Each number is 500 + 40 x the weight over the matrix's rms, rounded and kept within 0 to 999. Layers, rows and columns count from 0. Numbers have three digits each.

# v: layer 5 attention value, 192x192, rms 0.202, rows 190-191, columns 0-63
# o: layer 5 attention output (transposed), 192x192, rms 0.191, rows 190-191, columns 0-63
# gate: layer 5 MLP gate, 512x192, rms 0.186, rows 0-65, columns 0-63
# up: layer 5 MLP up, 512x192, rms 0.201, rows 0-64, columns 0-63
# down: layer 5 MLP down (transposed), 512x192, rms 0.118, rows 0-64, columns 0-63
v190:449520456499455516491460542497494489515479507480564538559485526521425461550437480508520537458537388498496570511455361455523497474524523511568530489556477507464493522449546487610581454530479457
o190:592526539488548512504489428471508475464471509520473469439536499459552531464558534550502451569473595512521453504537606553499485505451490526448479537495504495530514519544448543428404538485502539
v191:530421514471433517500508433523472448522533507515467467615513468466498436507549522526541505520487515477511542477508534465471493394521445547551522469416547492507485465549477557520411438469548431
o191:482542514546527499514529577480572525492456468508489488427493496495518572526456478466491510495533465512478475500513474533503525607471561418469459535592439513502550528460526434464616553506470537
gate0:495439529439546504465496539489433462515487465475560514498443502538512429513456502500554494563513533559446526403396483498444505491541476503442451504497457482481486567575545551506503528487436467
up0:422564544507541484417475457577540585542515479518416536502460537498487557502526477486534447501508491495479413513490510557459481490496545480469451491454555511546454499555483498486509436530508526
down0:503481461450497521608434558487561530459475496520497449530520430494474485468537461502530450508445483508516546509452418451515478434484476411517471555474530503452484468440492469504442516430549587
gate1:490507505424474481555478545524503494528519481512496490477527485529460462546500504513467463448512494539544558517475529427547527429502581503530425537498481449483570548519494462493506522508547480
up1:493531502524476511568467530566534433464507498504542495515494547523514452562603520491552498425549502482492495526485506492493494498455458526507582449450506569513473458501465462513465530529469444
down1:550494514553535508486553451422482450549457527489514472506474500488507544480506529483466543523449476475466512506477492547450447577536496471463443500535501483465511552460528539492557511487475555
gate2:512518458505477482462561511542549544516393619486539444478523546470564476490497486464460476485462446502469489489545496485512537447545506488459418472517569504433454497513509483451504427540470505
up2:454434535540493456498530465559515527571560497478530454500509483409426474451502465479534498484541532506422480481527544558486536498422563588546489489509533444487505465499536503475487409524525476
down2:573542539561474500518495503532577478473446557454536477459535476551572506513522499477488463541505530448501577477523538511512434460462536419491490486503546506501535623474487448438504478524477525
gate3:545531523513534476485541494472551487478566537476545545469495461518520449490465508509501452507471475515563471450461538530492525482498490505477503467564407480554553552532541563489485494563475485
up3:519484483496535582525480517562479476550525504502526555556460480561516545529517483501525530475560516489552496485497533467514465489584528468481572508570453527532395479502519473504539531510515466
down3:512493466516475467488511500447451555509479544493508506488495512486572516486526499499483547510487511496502518535507419523457510483483492505569458453446519503488455461477493472481500473488504511
gate4:491425476550474533532493496481463533523473542482474545451505552565502538557549535423506418460543486483520519539535458422552583520493520459502486444441515516486498453455538558480490445467469561
up4:552466473576511527503475502481513423509451538441523428492450477523467460517471454539527531392439547486484453463535518539505487458567492515423521630507516534485519556427500522547493515522523469
down4:545568460410535425526457489466542517450447494519528523552564494533499440472557482482520523578542433463481488494488504569511509539469551474529503475520454505463568498540435474467431489563490452
gate5:529484402487538534499479408505567429509527525548463516501464533559508498535461531469504504468471585538507549466583486549424481462478569459553446559547548489506467477555527461495493520574427588
up5:589500517480532503441459428487519448404487466436512470454570446478542417503509522511485507492476486502493504510521519477527530529504520472495450507495508532600497539495501552464425608554420481
down5:442496497496516456577502491500516514561461437517498589455493535501489535462514481463488501495510511533522506465526478587482489505504488515496487445497490568470538444478481473495513495400534545
gate6:583557469516496474516552491570509510540542498454523494439484517465504531454448602548535450555459463516454559495459487462444571482470449417469473483556491492502469436472501460528466468474529472
up6:480499540540515526564511503548469420469479502533561480499450414460504523452595474526476494542478515473510449512519436557460510528519519536530496514562512519439484537539538553504491494500490439
down6:565455502460523514540499505408537502409474462536464461510486521545459479542489491523500510468519544453450514519458499466515474517518543538594469481445493456458510543506485483495542497493425516
gate7:462496521449552473462460576495512465448453471585431519533541550508502545498413539448571544537501488470515460496531554506408450490469468478519479567518530484523551534443555526511471526523500542
up7:461587510467504451505428528533504544484467528545522445549497472461502508458485496461489551458566490476539516508499428475467529424464443504514505526445520518543517556472505571455494468557571471
down7:527499465542531430479488507500549547506435526523392497454435505471448473496512600538555450546534511530500616478445411488448537508538469472470423509563500475476522521503470493505554457499529498
gate8:443490531475467447486517443545496522454455482523492503496523554472552399542575494501526464538452540482510515516501394542456512537479549513453515473490522551535472568463514518522581526508481528
up8:467490545467465504524444472542510455497509548538461567550450486509484444574512560498493517535469472490502451506482443453478530450496492587509534513525546450469495571479511597467507493416596511
down8:513455510543564542565492514528504534472506462516510444498523484534493543509494491482477487447523507467471524462511494521489477491521591529513498481558422558457501532537532486467467474524485478
gate9:525455499502470504534482509486507494485484512450468516521509529490489482571426533540505529560442555522505530465521566635476516566526491482528516488463523468470502590437522549539517545463556551
up9:479499502462476504524530576500529495432520448488533513491430510510538500526545485465523517572432526473523490505546477485502498419434506533492466517514534510443441442477478449501416474548557507
down9:464518458553497490509432520531453525494555500555520478489559584445498567461550548519434476508549542450523509567427504460480469510501504510427485506584464532485557519549485522564511513543442517
gate10:486432418543548549506429463464475488544522450454491487504436509482403499534471497503458456472528485495522502522491519528482559520466494528481465471530510491479510506514474535526486546503514457
up10:507463492512523569572423530501566575421475463518478510481528468420500593529524462423500509455491499516499535529484473513535590543519476510525514518475505490491472514492593518485471511565519548
down10:500551559473479472443548492496472437529561527452503528517508472539538433480513535515570535519488519461486502503443473506523481424506551516440512541499499554493554545507461480523570502439527530
gate11:526521503487527502535458531549486480529546458498569561492541433500552546523499520524581513537588428543519576488464482427554485472563471505522503533458461507449533493444527498526563517517423513
up11:551553465498456536515479532464478485491459483527505505526462544531491458545528494528527499464511488497494424485504502504447473482497509462533557495494512443483473511494494447488567459554473502
down11:539475495492460479480506461525503494532530479528504526477518502462514490433494485448493525586457540416479540508406518582496458481550519495494485453502544478570542549508488494446413504537531424
gate12:556519485485470460541446535517485513513536488489488497471473468534479536458459495555409468459506534571512525546547453533464585579450506562498527466556520436472527447580497418492507564493558488
up12:577512529428531536564540462514481474513575513472438563528521467468448463522428540538483481543416480482593479473487398486463511478486554469522492481539487550491526480464532509584532515453485533
down12:487597535530546553432517496460588464473446488493582518474511530519511461456507534469509501499473508541400493514514587510519498552424503452525482469481474467501529542481480534407499531543526556
gate13:466612474448505497535441501501531420543571595523445567463473478503527373451559527546531467473409505478484496535561470523461476580499573405562490531513513489485523492470505539481522465455502508
up13:500501476505518523435546527504454503495428406437489512483425455498564542513483559469466494548415486467547497477572573496480496528584462521545469458457498495475525463518529539474499535434604550
down13:451497516431454509533424577485482469497510445521558450509510547488453457466548540488575517484531521496467547493511514461448539463426476582464477463472509480392527495471545481516572517519495527
gate14:530521575457504443512448532462540533509487489510515449488472486539492484476514473446525490538532595504445513449529482593478497472497478502440521521491403478507505465512541507467482513525553524
up14:469519456454559497477481521527479508503536488506485480460536496454433477524487487516434429434491523468558473531543496496562483486532524513540489509479456496557504557465450502548458511463528564
down14:489482495476478516491541470512483494521462507465501525512476539499499536444507491473480553531534510508467497452491522534503573506518486462427519551488497470486475486503503574478492462537470526
gate15:531483543458608440541460495477497523530481519457503455527548550525477403509458437524460504495477489491434534421504519536593475501533499440540472539532458485512543506500485506423503475496587467
up15:533537511456487532525440459532513524521511481438441473526449490567508518472428502487571512451425432489485419525539442487537470514516535539475519443460460459456554515460553482482481467534568484
down15:460488528495451511440513557529488451588538518571525541562566534523492455522469517419505452529532493508526496472566533492505527430485517461493571516485505533557505429516537442515478519449547517
gate16:550536462454587466408525466547481463467517538511500450539527577485443520502547492473541544481500507481453544457471509518409437551518447454532491464509509503515555519510541417514526532553437499
up16:512463505469410440498565495441529467475500519564545522505466498413510530522490508457483454505489488521424501358519561465540498500532459465480463437465506485479480436470479490515424495533525482
down16:515539461492540601544453492512482558546497477469445494499512462565473454510492542531539560469544503497505482605458420495359504541465480570506498549520460589559514504494479467487568521469531540
gate17:514488565509478559528567454524457438442527468520536488550516563499508466493525537540500525417454592509555472540396492519429465490496501498530511529466524509477507502468481415543466427523519511
up17:550475594477508470519491475492537454517495539550527462519518520484491572459497522437458485429550505545489505483521484516495559486556483488602527525564472564492557531555573480487551498506502497
down17:496606482497523529410493567481550537445523482474493448510512457531477474462482461524489470524475415523477482474525480417517415494495504461460487508445537465522462519499400466527521546531484505
gate18:433541500515541469523543494496507538478579450465449447518479517485526463554476475483489523533521521525411523466455514534387463415476495473537505529513532477517509477498480402574513474517483478
up18:509529561526519583433473476540476511505509413425528523509424529505435504464514594524576517482467566442482555553570521620477404521559517555473469566570555444534539452519460520485473546569498503
down18:487494496470564555466487507584472540528465602539461561471560503536524527512445504510532494476527539529486507555486474470592481537538418487479490476517456531467475547462596497436533457483435505
gate19:539506455484517410510486480516511428526557595543484562491499491500448544389540535463514505494541464562492512465464520484506483526556494519496451436587508507521443522426442549490463442565603533
up19:527432471500565516535468454477487555488497491472548458448480466516549495516478456510476531441590439472542502537506559526446507546477469480515495414562492537553504484483520522483525468463443489
down19:559500522397516527473589555462515547505448569495557516455529515559454520537483486536493471462515510499459547520506462530512466476520546461571512458474459499519518495509546526508511500447529545
gate20:524529568515498459471537511465487484528495429498469533532603548512515466480480511470492507599544483473508486477495451532544473491498524479498494544472535486565482498560475461513469446602557515
up20:547484561482533483474485549437502497554532555514478468500540524438453490512535551502439524512452488544474433505475523551524470510539556459539489461572475519505497554444499491483501507474458486
down20:483459468521539541551539516427501510467463570625491575461489522531515511515488471566450429481507475505480564508515491513395501455457477526559511469519467457536543496494507483520446479505441478
gate21:458493471506452524471497515412479507507465527504497544526468571503465497517486485493454508532571431506511466468541544484463412548487467553525512484439510482487432551550442489493510516486465473
up21:546547497479508510544516548499456486496511497501493513443497546520469491524485523566495542438481487402523550511515551466493433535558542477466437523601502534403506571571499445448525547460503520
down21:436447412522459541430561436523454484538505547436507573480552480491508487529547501495513475515562525550485487475442486538462447445454510547472479520440506416545476487450506357503464462534534477
gate22:485549485432490454567496541550473490513464533504436390522510427544549507462530511515402507459517544507562489510518504483491537481429528465432471518527562482629593460456511539465502499527496476
up22:485436526515492444559556489535493433525468514483440516554497460519556476525490552541431458536456427560417539510529460529510514427530542548444476521506522571532558505496443559517496545513502459
down22:485535513468511586416507560464481490536500496463478557480477484499461563481581498434527499607504517507543471496456506478543542485494497523471489449481474529460489486520551482522491523486497541
gate23:564522480507495428504486557467587491462508480509516521505537445532494559522468595515465562460457456542528503497533592584495495547414497425511493498533444493549494525407476445433406384577555466
up23:528477461413543515457526465568461516455505415518478440557526510492487402520464513520579531435507431526550456470438507562611488464491500501455585504438486448472544552581467532455467556511521519
down23:543445462416489449554467497491537539520491484473535480504529482526504533526485467496477496479435497469534523494511490464498448541489513529513442545505486530596500480444484419539523439589525464
gate24:501583509505484543505463458535471475502433496491514536542480503495532525508498526545511497485490486510584399556447446483479537574470469425471461519543519472505399464480518493496444511548527439
up24:474512583511468483507460542519550545520461475471489537508469486538390483417494529561481507472515464476501471482452461550502477463577471502563511571546480503443501420454460522492523514456500519
down24:499423521528465475472528514478436549525490532473504513495581545513519407482467468456518482505480516496486532439558557536551515494476527528510510451460505526498529566528495493487528496550444483
gate25:486508483456541539408494455518564456477492487522409469456571528441487518552495522452534491476499450500492569475526531402515463494475475540508482466537538491525402403474516498534449524522483526
up25:525593499479440572495514566547416465520495541545471439525511525431505475494539542450504493424509523471489526577475498555470528463494488540447475473567482448488507571518554477547613422540516562
down25:451518481448570462582483518496422588503482480467512578481500405505584504479556495532546548511560505616467474462480424471534475439455589498525530484506536521493481526501495511424474452408493530
gate26:538472547522504525481449555503465563466502553537512472421476500476490461480442501495509517548514542445512474519461498484550531484464543475494458484496525608446505440472449482556494488486560503
up26:474536447502496428533495563516594483448468444535445536520471455492433501455500582500483450469448457468499522546485548509472537527496521520512530486512381447490519465524467512542523516525557516
down26:561553498460503519410458448444506540492522460508548472502514470517563490566510493506512561558500507536455550434446530485513461465452466515530459496558512535519467536536506497458518480513447488
gate27:502502496505493473442476487471548428522498597462457520523515554526515503558498548497575464499531413488536452542533473437458467497504425515502538495594491513515522476490514490564401444513514478
up27:554548525478576519470506496470546462533553445517507513519499459471527526532541555527478531525522541499491507530465542479512481609503511516570564477494462497494526450567485399494406509500504511
down27:522449481555484531431465466555461496470459524478491562551477478513468558460542441400565510552601518503507477422510475540477553506504498502546480499587531472524530472429411535520451478484465469
gate28:503565438500464553426506423555462475435502508567443422550540540498577478419440549516476524499464533525503500468515481409443496459460504559535458474473523537536490495486458442444498457500474444
up28:499411457436454509500486487509470466533483476519545501452514466540523479465445478475525472499507595459557511498596456469573453543514516502556494523483503458491518558509533545526462559508501432
down28:489558465523491530466504535549496413493522456512585508602506494508498579437528500474515470490561486468493485519466470525510517398505531474457519545507493488569526487524498531470491435487494488
gate29:483479481485444524422486439523572434482482507452501475479508548548451484467488526511503585506546463455458541562489477458406579486495523516545524484533497509524519508581454530474496543585455532
up29:501510491434501444442571389526527510426510577536478543494530490546532505557483497474535447521512564511509509479464529491529532512492491505515452499449458501601494426585507567526483528477515449
down29:468539570466433510512464542499454492507462529479482564536512480495465537510551572510501535441483468509473475482541517507509437487486562564464529454519447475467516506530523530460497514497506511
gate30:534526516431489539518394491454480471493509581525579496512516480535471462503510529478503564494522492538511454608539461478548422471478492519500528499518472521461499503537529476518502501486497500
up30:552432554480444455487571505494460515528566474524488427460479518547486543489502519528544501496528476508493467517563508520524515504561489547547530544446505457451480521425475480481492473552509482
down30:466473533516503523506475438553586472454498583492459499491522486520482465524541519430508472550565485485498516446470475512493503534471445530496520480539534456508458457553454512525509498430487568
gate31:488551485527582551466536445485454486574547496503474471542521440486548479555483520521560494503429485475504556457557502433546508542476569468560454518492479447570539534500484400550477475561515467
up31:468474511459475461510514495479558499544526506503545562452528562508468466502537484533460516463586487406504497492497460442526500518468512470516457591496548420528528569481539494449553445578491496
down31:521491492559502499519485471470500482448488493490547483469447477466515517497470558523529450481515463530467498543482558558456420429564442535453523449530491475536467479542422508549494471498530506
gate32:571481552504553527468606485496489482500498463550458504501530393461564451457476488456534537448478533523554504559512563520541527492488562473466471503435470520524505520609565547527546478471488448
up32:559456465486510499429487563533524513483475446516481484532532499551498539517451528534546510570398528490508443435531549529507540446516495514590486480480541480496510496551549503481479462494525578
down32:505534519461480509564560439523466485460529507506441547474508460499544482446521449452573506478554474547601483564510452514525489550470486501462508539527469517460534520483495531514515527488500459
gate33:517463496434503543512545463559553585531528508433533506491532549494472450512452509491376505471557491457443626489534453502459541528515518466518462463561473484529528509561462440473532530479443425
up33:466495575472456497584560514490478459465541530579442574494511481542449469456505469500495466534505487407472539544454498545452552539532475520471514474513493524570463546531513439493547515504585466
down33:467457527452530504508483502475426526524518447514508453498495493473420421460572675487529548467526500526440507519442469436520485496531482524545526504508388579491436399515472498517434533554483480
gate34:539499484525540550479513464504563454536490507479492448530481535544454565487552556496547497510552490494476539536459443482470463587525514445499432530488540488554502544439513456511509464551526497
up34:498490535499595497466489532464523423480483480488481444536412569483555537485515506555529513498486500495475493526493499492460502459388472480572506547529484572513489460520448444513451494521492513
down34:506514437509489480484446511551492529505536537501508466458536440499502511478496471489479474533493501593527432526546453488493434480594535510431553502534476475510457491432572540535491519486613482
gate35:543497440504494506509488481548512454538485500494520544486497522504579511502506548560547552504529496474575517501553538523514563491494516567551464568509444462518538453556578439442549484515415593
up35:512550520452492529563565509526444411452488538485586501490489484424503502524539512536473485483502561484528524506496435462574527529499441503476475502448474505470499530458486431460505468587448443
down35:546514500519518426540487426447489465464502468495415521560462530522521533543473421460487509463523447473510498437522553570449490480468544510549511555564506525486489478482533588540473486517528470
gate36:520540516593497563551483490510542503528503482524515536478416493485471501513560527539507581509526485559618426537469557575535445516575420534496476512525481532600496540492548524554506460536494487
up36:504514513510481478511542544475586550446548549496503471497566469502516505509455502554515485507443506466523472517477458549517570504569453459458541433426459501552469485500450473506480505457578445
down36:525466505453485462500467412503506501561542466538491545510504516565520520523499492546535514497464533499524500533546428462412404541496554614508507474515493463484538513520513458515349489534537504
gate37:445530443590485528504480511525479481490508510543451535458464517507541514534485540561515572450439547462517485580511535497511496489466514517463406451558561461554480439480455442568551497515512448
up37:530549532394437457513531530495533466514559456462498588495494508483502439470502428470539584525465515535503551524510439447506491440516471547539485526453569499471460491462571514505493484512556515
down37:504554576462519502497447433458446543518504455563516455482542525505453475546533462493540502432532526463534526555500564486554524481439551469566555434523422496503483550520461490462564536502522554
gate38:436514459488543515471506465500461456572586531481525504545465506535430485528506510509525493510498467548440535494444549509453544584440455589553511470492489374515547464510512444506499478477487439
up38:451416520483432455501514481510464462539487551539523485522526513555476548521504527479454561554528459527457534554465476488484445552505484529446436459482467414546532427504493575445507472546499504
down38:492520505498581533593440458515522573526545491515561467501445452502439504470519519463444506470531499524520461489479512501539418484464517507465577551518491508467499471525530487504643477486432445
gate39:574559526581533571577500554451533510496489473524431527478520457542541452519485552504457499544560536556546478600529448547512520492567444582551458509543502432546483497615466480517492512537483447
up39:559468566473429543485579514526403481494528502506521487560491476436444558445406439514479505504481554535454486484483518496465472489424543536435514483540504532445510548550506490583481509469559519
down39:506473539549544501518490528470528462551557519514504484488505518488530403436508470477444529554465482454533515463459511554430530398422457468509545469546529548465451516426597449516493552419475470
gate40:467495519554532551572511548468437497522539455483441502529451451431542459478480500439579429576549485483469473488607452583514510505497523489518498457481491361543524552505505566453462473539474501
up40:455446538437506492479548464462528507446555486418551544500583490531554504442481489505477481514512519469500478494557497529571471406508519572522410516524448443464490542524554542519535509513494504
down40:517546536517437473502500516487516504405493496501514535494516521435447515501539495526525454486513438565545436470419524528518485515531495561482473554506477507503528454504528496493551454562527455
gate41:502521443538516476457539489485526416546548540631463505562456432564508489519495540501410537594486478498500495484483500543455572480473491494468554468481422490573522529514511514446468590438547501
up41:533450581454439478559515516475521497481436577532492381477570481556597508576536525554605440492488478507501487538487510568498468540494517438490511449484580504536475457534497545488493536519481506
down41:472534472539533520449477522518492489552524501485450575448472478513519531497504489448502549475436557476504421431536552445461519525501427494501464536529496484505445563513449494520500502463546532
gate42:557563489496493454555505481465501565387547540427477469562443496549475451494495446544528457498493453531559504511455396586502503529483571507498440476476495479528560459491512496502519441537530473
up42:500517550486462530492407515537471558404498524638475439511514488533560459502519600530454513529501497399492615412467492501488521467516479477511433459509552503472530513492539456517513516473477462
down42:529513491479536488519603476496489474436502505515579537478443467514426545497475497428482495479514483542514535511509460473520507483461516463555585462529516486518473501479513448488496477527508503
gate43:497515517480444481469513456457439520424464568434472442503435490504517466498540467537519457519502493534493443493521440518473514508420507437542445548527538529486510464414491594457515514505490478
up43:501515490464521556519444446494479524414438561451430498338467516517517479449490550431552510460478508535461494568504509564444488582524412503463524491434478508511510514498532538540515527564471528
down43:437462467553476474454529504466427516517462552461523507537457525474478506457529454547487477503483476469505493381506505458500479458523524496506490620570570557482476478496481496508491442449513516
gate44:512454585583528530525434503486464534526509527542546575457475500473548584520499543495464456557498506529527465523433597532455506486543434501555497502486480486478505528573392513473533477582510476
up44:503565503485529598481504527560429480518501485515516500481478526470576532481499456472473429495453538512519482495433479507466477482511449485508492500478489462466454531542444528494504442601525510
down44:440562435507449501436571462453595471584448485510468429546463531521482478422532521494520556452432474493493491416516483457517503525406494513489474569550451542454471492458521469520516543476457488
gate45:496536509471494408523535480502460497523483497490502532511481482509545520543474491546567456504569445511507476533552487508509494406601451439451507500523467449535493529574452583561510431503454462
up45:558517511498477508455469461512448498522440558514542510518515489513485465522413496469595491470440427554527578484622485551513446476575526502487477510485484457524476548542489529533529419495473533
down45:479401556403387473466565429488537512535487484443489484493431472577541585418520571502552515429434485518552497489486460577475560501501470496488465484529538426438550519504505506532452472502487456
gate46:564516515521523532498450521397514478526548511488489502498420498555533492491480515511498472516524503469507500513452526426475542517565419473533486429512501440472437501486510465530500519448476479
up46:478531417513524538481507551492551511498496477482520547525539526495470542461532494529502566427486457483513551446539446531439475469540483525516495527451552387507481506437432471527467507517543579
down46:501506502544450443509548518486506549502526532464525438501494535535482506593547424515467492621464423486526516611489497520516515547491493550503437434527485524441517526506520471408520477455465491
gate47:465433525476449512465474455509464534498444488485518498444502456539459513486457497566517477525443473508527507468574493470462536520518563550507575478503479551439505498481403461522580502449530525
up47:492521449487485466456469532508441440548526549534414532574576538542491542504461481443490524483560495470539430463443441569517548523513500563465453460523504480559482465527510471472469516531399525
down47:445505507593494511472525418496486527474463477447504476559460545511480503556486508524474538554485550531492499449458492479548496482489494515509530534492549493502550516554442482500507545531443481
gate48:526547547454524489474473503495477519540505535597461489533473500459514531490504489544473507508512413522516519502464505490612598582433457544462454439457443518480480468507573490528470511506533537
up48:547459464478455432493449505602460505532477478453496458449530493514479428481452408492510441547476533580462498489530475481537514461503505464475480500483455496486478461493529508537426508449539494
down48:493495509506529493494505540427527451500496554506542496504563527468513439500584534526436523471509536476516540533520524620443501492544519545559555470559535575509537554506490499512526458468429452
gate49:602520431490504578552490504510597463547543482555525498444453419474517658519490521523470484574522481487475509443489454540433545622504484445519514497547426470507468634554574569359438589500576470
up49:522479474533495486527533493499562575560508454564488510467480502423510582524473504472481477596560502465492511531523540586527483561503535421497518495554403497530503575572529532495508588547515490
down49:504516443474493511490547476486526416533539510462530500512451517517424562464477456491433456476537471490467503472477471510582568516492589500459529532453429535511488518534569491433562445534484445
gate50:420509554437482539469496511461520436419528506545563537462523571498556501529567513542534496434497442430540590524497527497550497519572534463523501434489468520517532517512466535586488374485516567
up50:534472487534481482559447495473539526520476423409545497503466471550479619484538548491511504493499524519422495501444520541484513467434422520520449487490436497459552453487493476510478507470513520
down50:484528550494461495478514540496524470463531516485437459498550504460527430489455533515453491534533501443499464456610505537497457465621496436534538523459505478521463532578476522495482503545504471
gate51:555524504567419511515548465528435521488525483471428524419526549497520489502527507463519555535545504460543578581503482513487521515555496498553429488568453498496492478522531444468503544477547443
up51:442552474496489445493506522521513516520527546530441490528497520481530573495538507449558462534419433529516512521521657472468466578454493478535617469455546489536483557460514464458502533444452425
down51:469472515506463466494526484505541574517483491470579447558517453545486515538426496507550557478554530522450527493497522532526485560544524479524487539468490400488502497502516501489439539539457596
gate52:517548525506501525484589548525493529461441488502520446491467534563526487509471501591555502526492467488478464467515441537535401598482476444511495512538489542485541549488496499516541499509487465
up52:510484544545536484467541535545494488499507467536455556512473547535463521501532536494516484520511491507462526555466540432577493467451490532516484438461522501507528542535532428493487490572512501
down52:461477445501438509469510561508511549527498493515487521542504498525491472488521490487458487497478419413444499486482564472552530523506499506430500481592454594485514451467466453487523470462544436
gate53:532487545512521500507513479511499535530502552550518518560589490445542431475506495408485502522479491561516481563490465488478538522439495500540446482522472437497521592494513435529542430506470468
up53:527552518521473490556546485489510483483446411489508531549530503502566549512430460555503502545500529414528498558465500495452512445510476547519517486474574458461525476527494609403481469461554413
down53:506410496511576517533476484501481574508578532541498488508483487541454457493536496431510519447519548455480427472512497451499447537441504523491511473524456467515493425544512461545514490533454516
gate54:496548488512525515538478535459480470496512428495485590438407480532497539514466468416541554526489501486475543510442479508472463535510441507521499519523477512461482482537486458501475512498531517
up54:557559516468532547601454537474489485498516490461484530505536537558523477478499531537498439459482472485470545527455499435542485554525447517531538455491598510435538436452509459459521531446531525
down54:419506507475512504488549540523451438467471489457494487410432513533479510446492469426522565521483508516397464556444510478515550530491467557574531535477484529532432517460482480512476503554441459
gate55:516581526461518529502524506526572473536443460571469508502485506531551530569507605513514475509487532471454600477541523484519479498551456413524481473408437437447531515496471484498466499492508564
up55:547465450570460482511506492511521464520575500487469453545506502517453544535513441459496570592520509489413570414524519520423455455478501560568544532416557367445462401488418459464472534499501517
down55:492504572399524565471459510541518536525473453508458433592475466509546484424475603581490440473511526473482600479508566458548461504540478437484529551427453489468470473459502510539512518543500589
gate56:475490420475478448426512411458508552503457488502489455501476564529533479512512468444512520489470511496503534496489505475516473454533530473493465421544522541489532569493503474451492476477567455
up56:493413476460513412489438571477459531471449558457474427484542517430453561509467515507485483517490472453540504470567498491479503539489494450436535456499532441490536515562543486421539547554499505
down56:516471482523510478539508503476558458493500468511529577516427485638520517542539492555526560527487541453471533514517510493580502423461507544531488504483508506474504546514479458527435521542528534
gate57:525543542528493486513467502539545546495546576449504405478517490516542489520455513521548427526492459489436564507524543515486547476521515463473423503515554435485516554496442478546505525555462540
up57:537535478527485581476502467492481408508429384536514564558445512517556501480536545473487534538501504531499491441532464523463426516512560503514481489448447511511510506450468574501496513468509467
down57:558496501574536447581442459490526541498546545468508387492460511571467519517502455414532479492510496441539563407488520555445424501479491472491419465487568496473531569456497466477544575559497522
gate58:524500467533535431501455494545498489493560423461472427495560487495467518479489502490436545590475527468533473505515504531440531520437534460490484514524496523471485490524483524502561569490502571
up58:514492546544460531534499453540506435547517463494494492480462472468480489497496560505450461481513552468468484571494452495487505535471489526546547551545476459585550530531551530478434571442477521
down58:529490505492537475432529485509485513497565546497482503489472394579536474531475491467490418471442499517501501498486503473533469420505479504546556494492506497607511475441441487526489526524564457
gate59:463525547471452548484516483535460609449488508529496513418503543537519510528447499567512543553516490487456570453520497504558480503516512446606498486521437455469457518524472498477506456530499395
up59:533514449505507454493623459511436554558509612537530544504467439586484458517473459502456517461497467481445438530522446494478462491456458502508535450498517581556501462533484595489500474436504537
down59:494511544547547542516460543540542473508511531486510514480502519385539527475419569470521540471428429534535437467520502529531539527522440497504553565490442512522559479493495495492529531600509522
gate60:499544480413603459436437433548450481546568503476491423513498532492512451515503546505489471542500443553527519553482486505575515449423435518507462490491456517521454483457476407517525520460501472
up60:487588474471427490438569457461482482549499453533539411532481430382498512537507477474462474484509531532499549545494448533476555484465512477537521506598485509488489516493510518501504447492452518
down60:562469481524553491444483478517492490505572492470476566484494557550491482480492508526462574531506473495485428519425505419532475522573446572492572479456526458545514479464530477489508520500506487
gate61:475505541393516530481465494545491555534556484489547521477503455543630427502447465480495440526456479509562480485416529498529519446484571498471478492530502491483455463463552524433445518454558466
up61:520483474521513551473433536491484577515520472443476432536497527498429515522502505519448492472527503448544513505522507458460461472535460478487552519460471514477557460450502519517562535458435508
down61:432515522463513546456507448497497454479524542486483477492541394482599471483450472492524421522418502554553523557454491515461485483492462484520514538486492533498399522441520487451440456556495496
gate62:441461564464476522461487616509539520514503547444483459517448515451469533457529526510437432437535439460532487532454472526495487465527504537507476514473513507450487475462495535456486431501504497
up62:421532505576474383535479482533499462416438501515584529516458552527525496501553502491580520555541540460439555503561454603393520499534494493471438545482525498580529503472555449449566505478491518
down62:493520417457539460514546453514494512476568455572520547521494501495514522500456469483475528480517453466462499527552445475460501426459502489586571549511486486471444461502526443496524500538485468
gate63:513483556492531531591493522451575484494529492588441527446498523584574544503508504467524498591490557462559474530556534550424550479561489504521439481498472433472511534462559458464515598513519446
up63:617486515471440513543517526508526542555524578540505483558551468531471531490522477387485551407515588470428468483424435476468477508434449480459562477556483585579506534617536487400513528585489443
down63:478529568436575543449456477497521493539529448530456563447479513486509519481498455479476525513489514406500484515533532487475611507591433484501540532471519504468541448564456515506461411467472547
gate64:548571428483503532498424486500525560526474524455594475462616500513525430462545564490538502502465509518531513511558547502538526489476604470478524505489496490529505529514457586481523461443511477
up64:457482543552436456435569595494525530522481598480565534484544548471524549510548410436585497470504577575510479420513507544507522464475458535479503474522498516568523442454546450501522477527514517
down64:507528487479502487463485535557460464531508433530483506532469461554444475434572516612511504452499471493436522522502509492526483465530529513509446497520451556533530477533474482528514512503398471
gate65:423457467508539514534489410507543504422443485507438476520528563463540484496540505601481489522518459577579560559472449534484503506486507543523445578545491469533515469502463565445411483501469520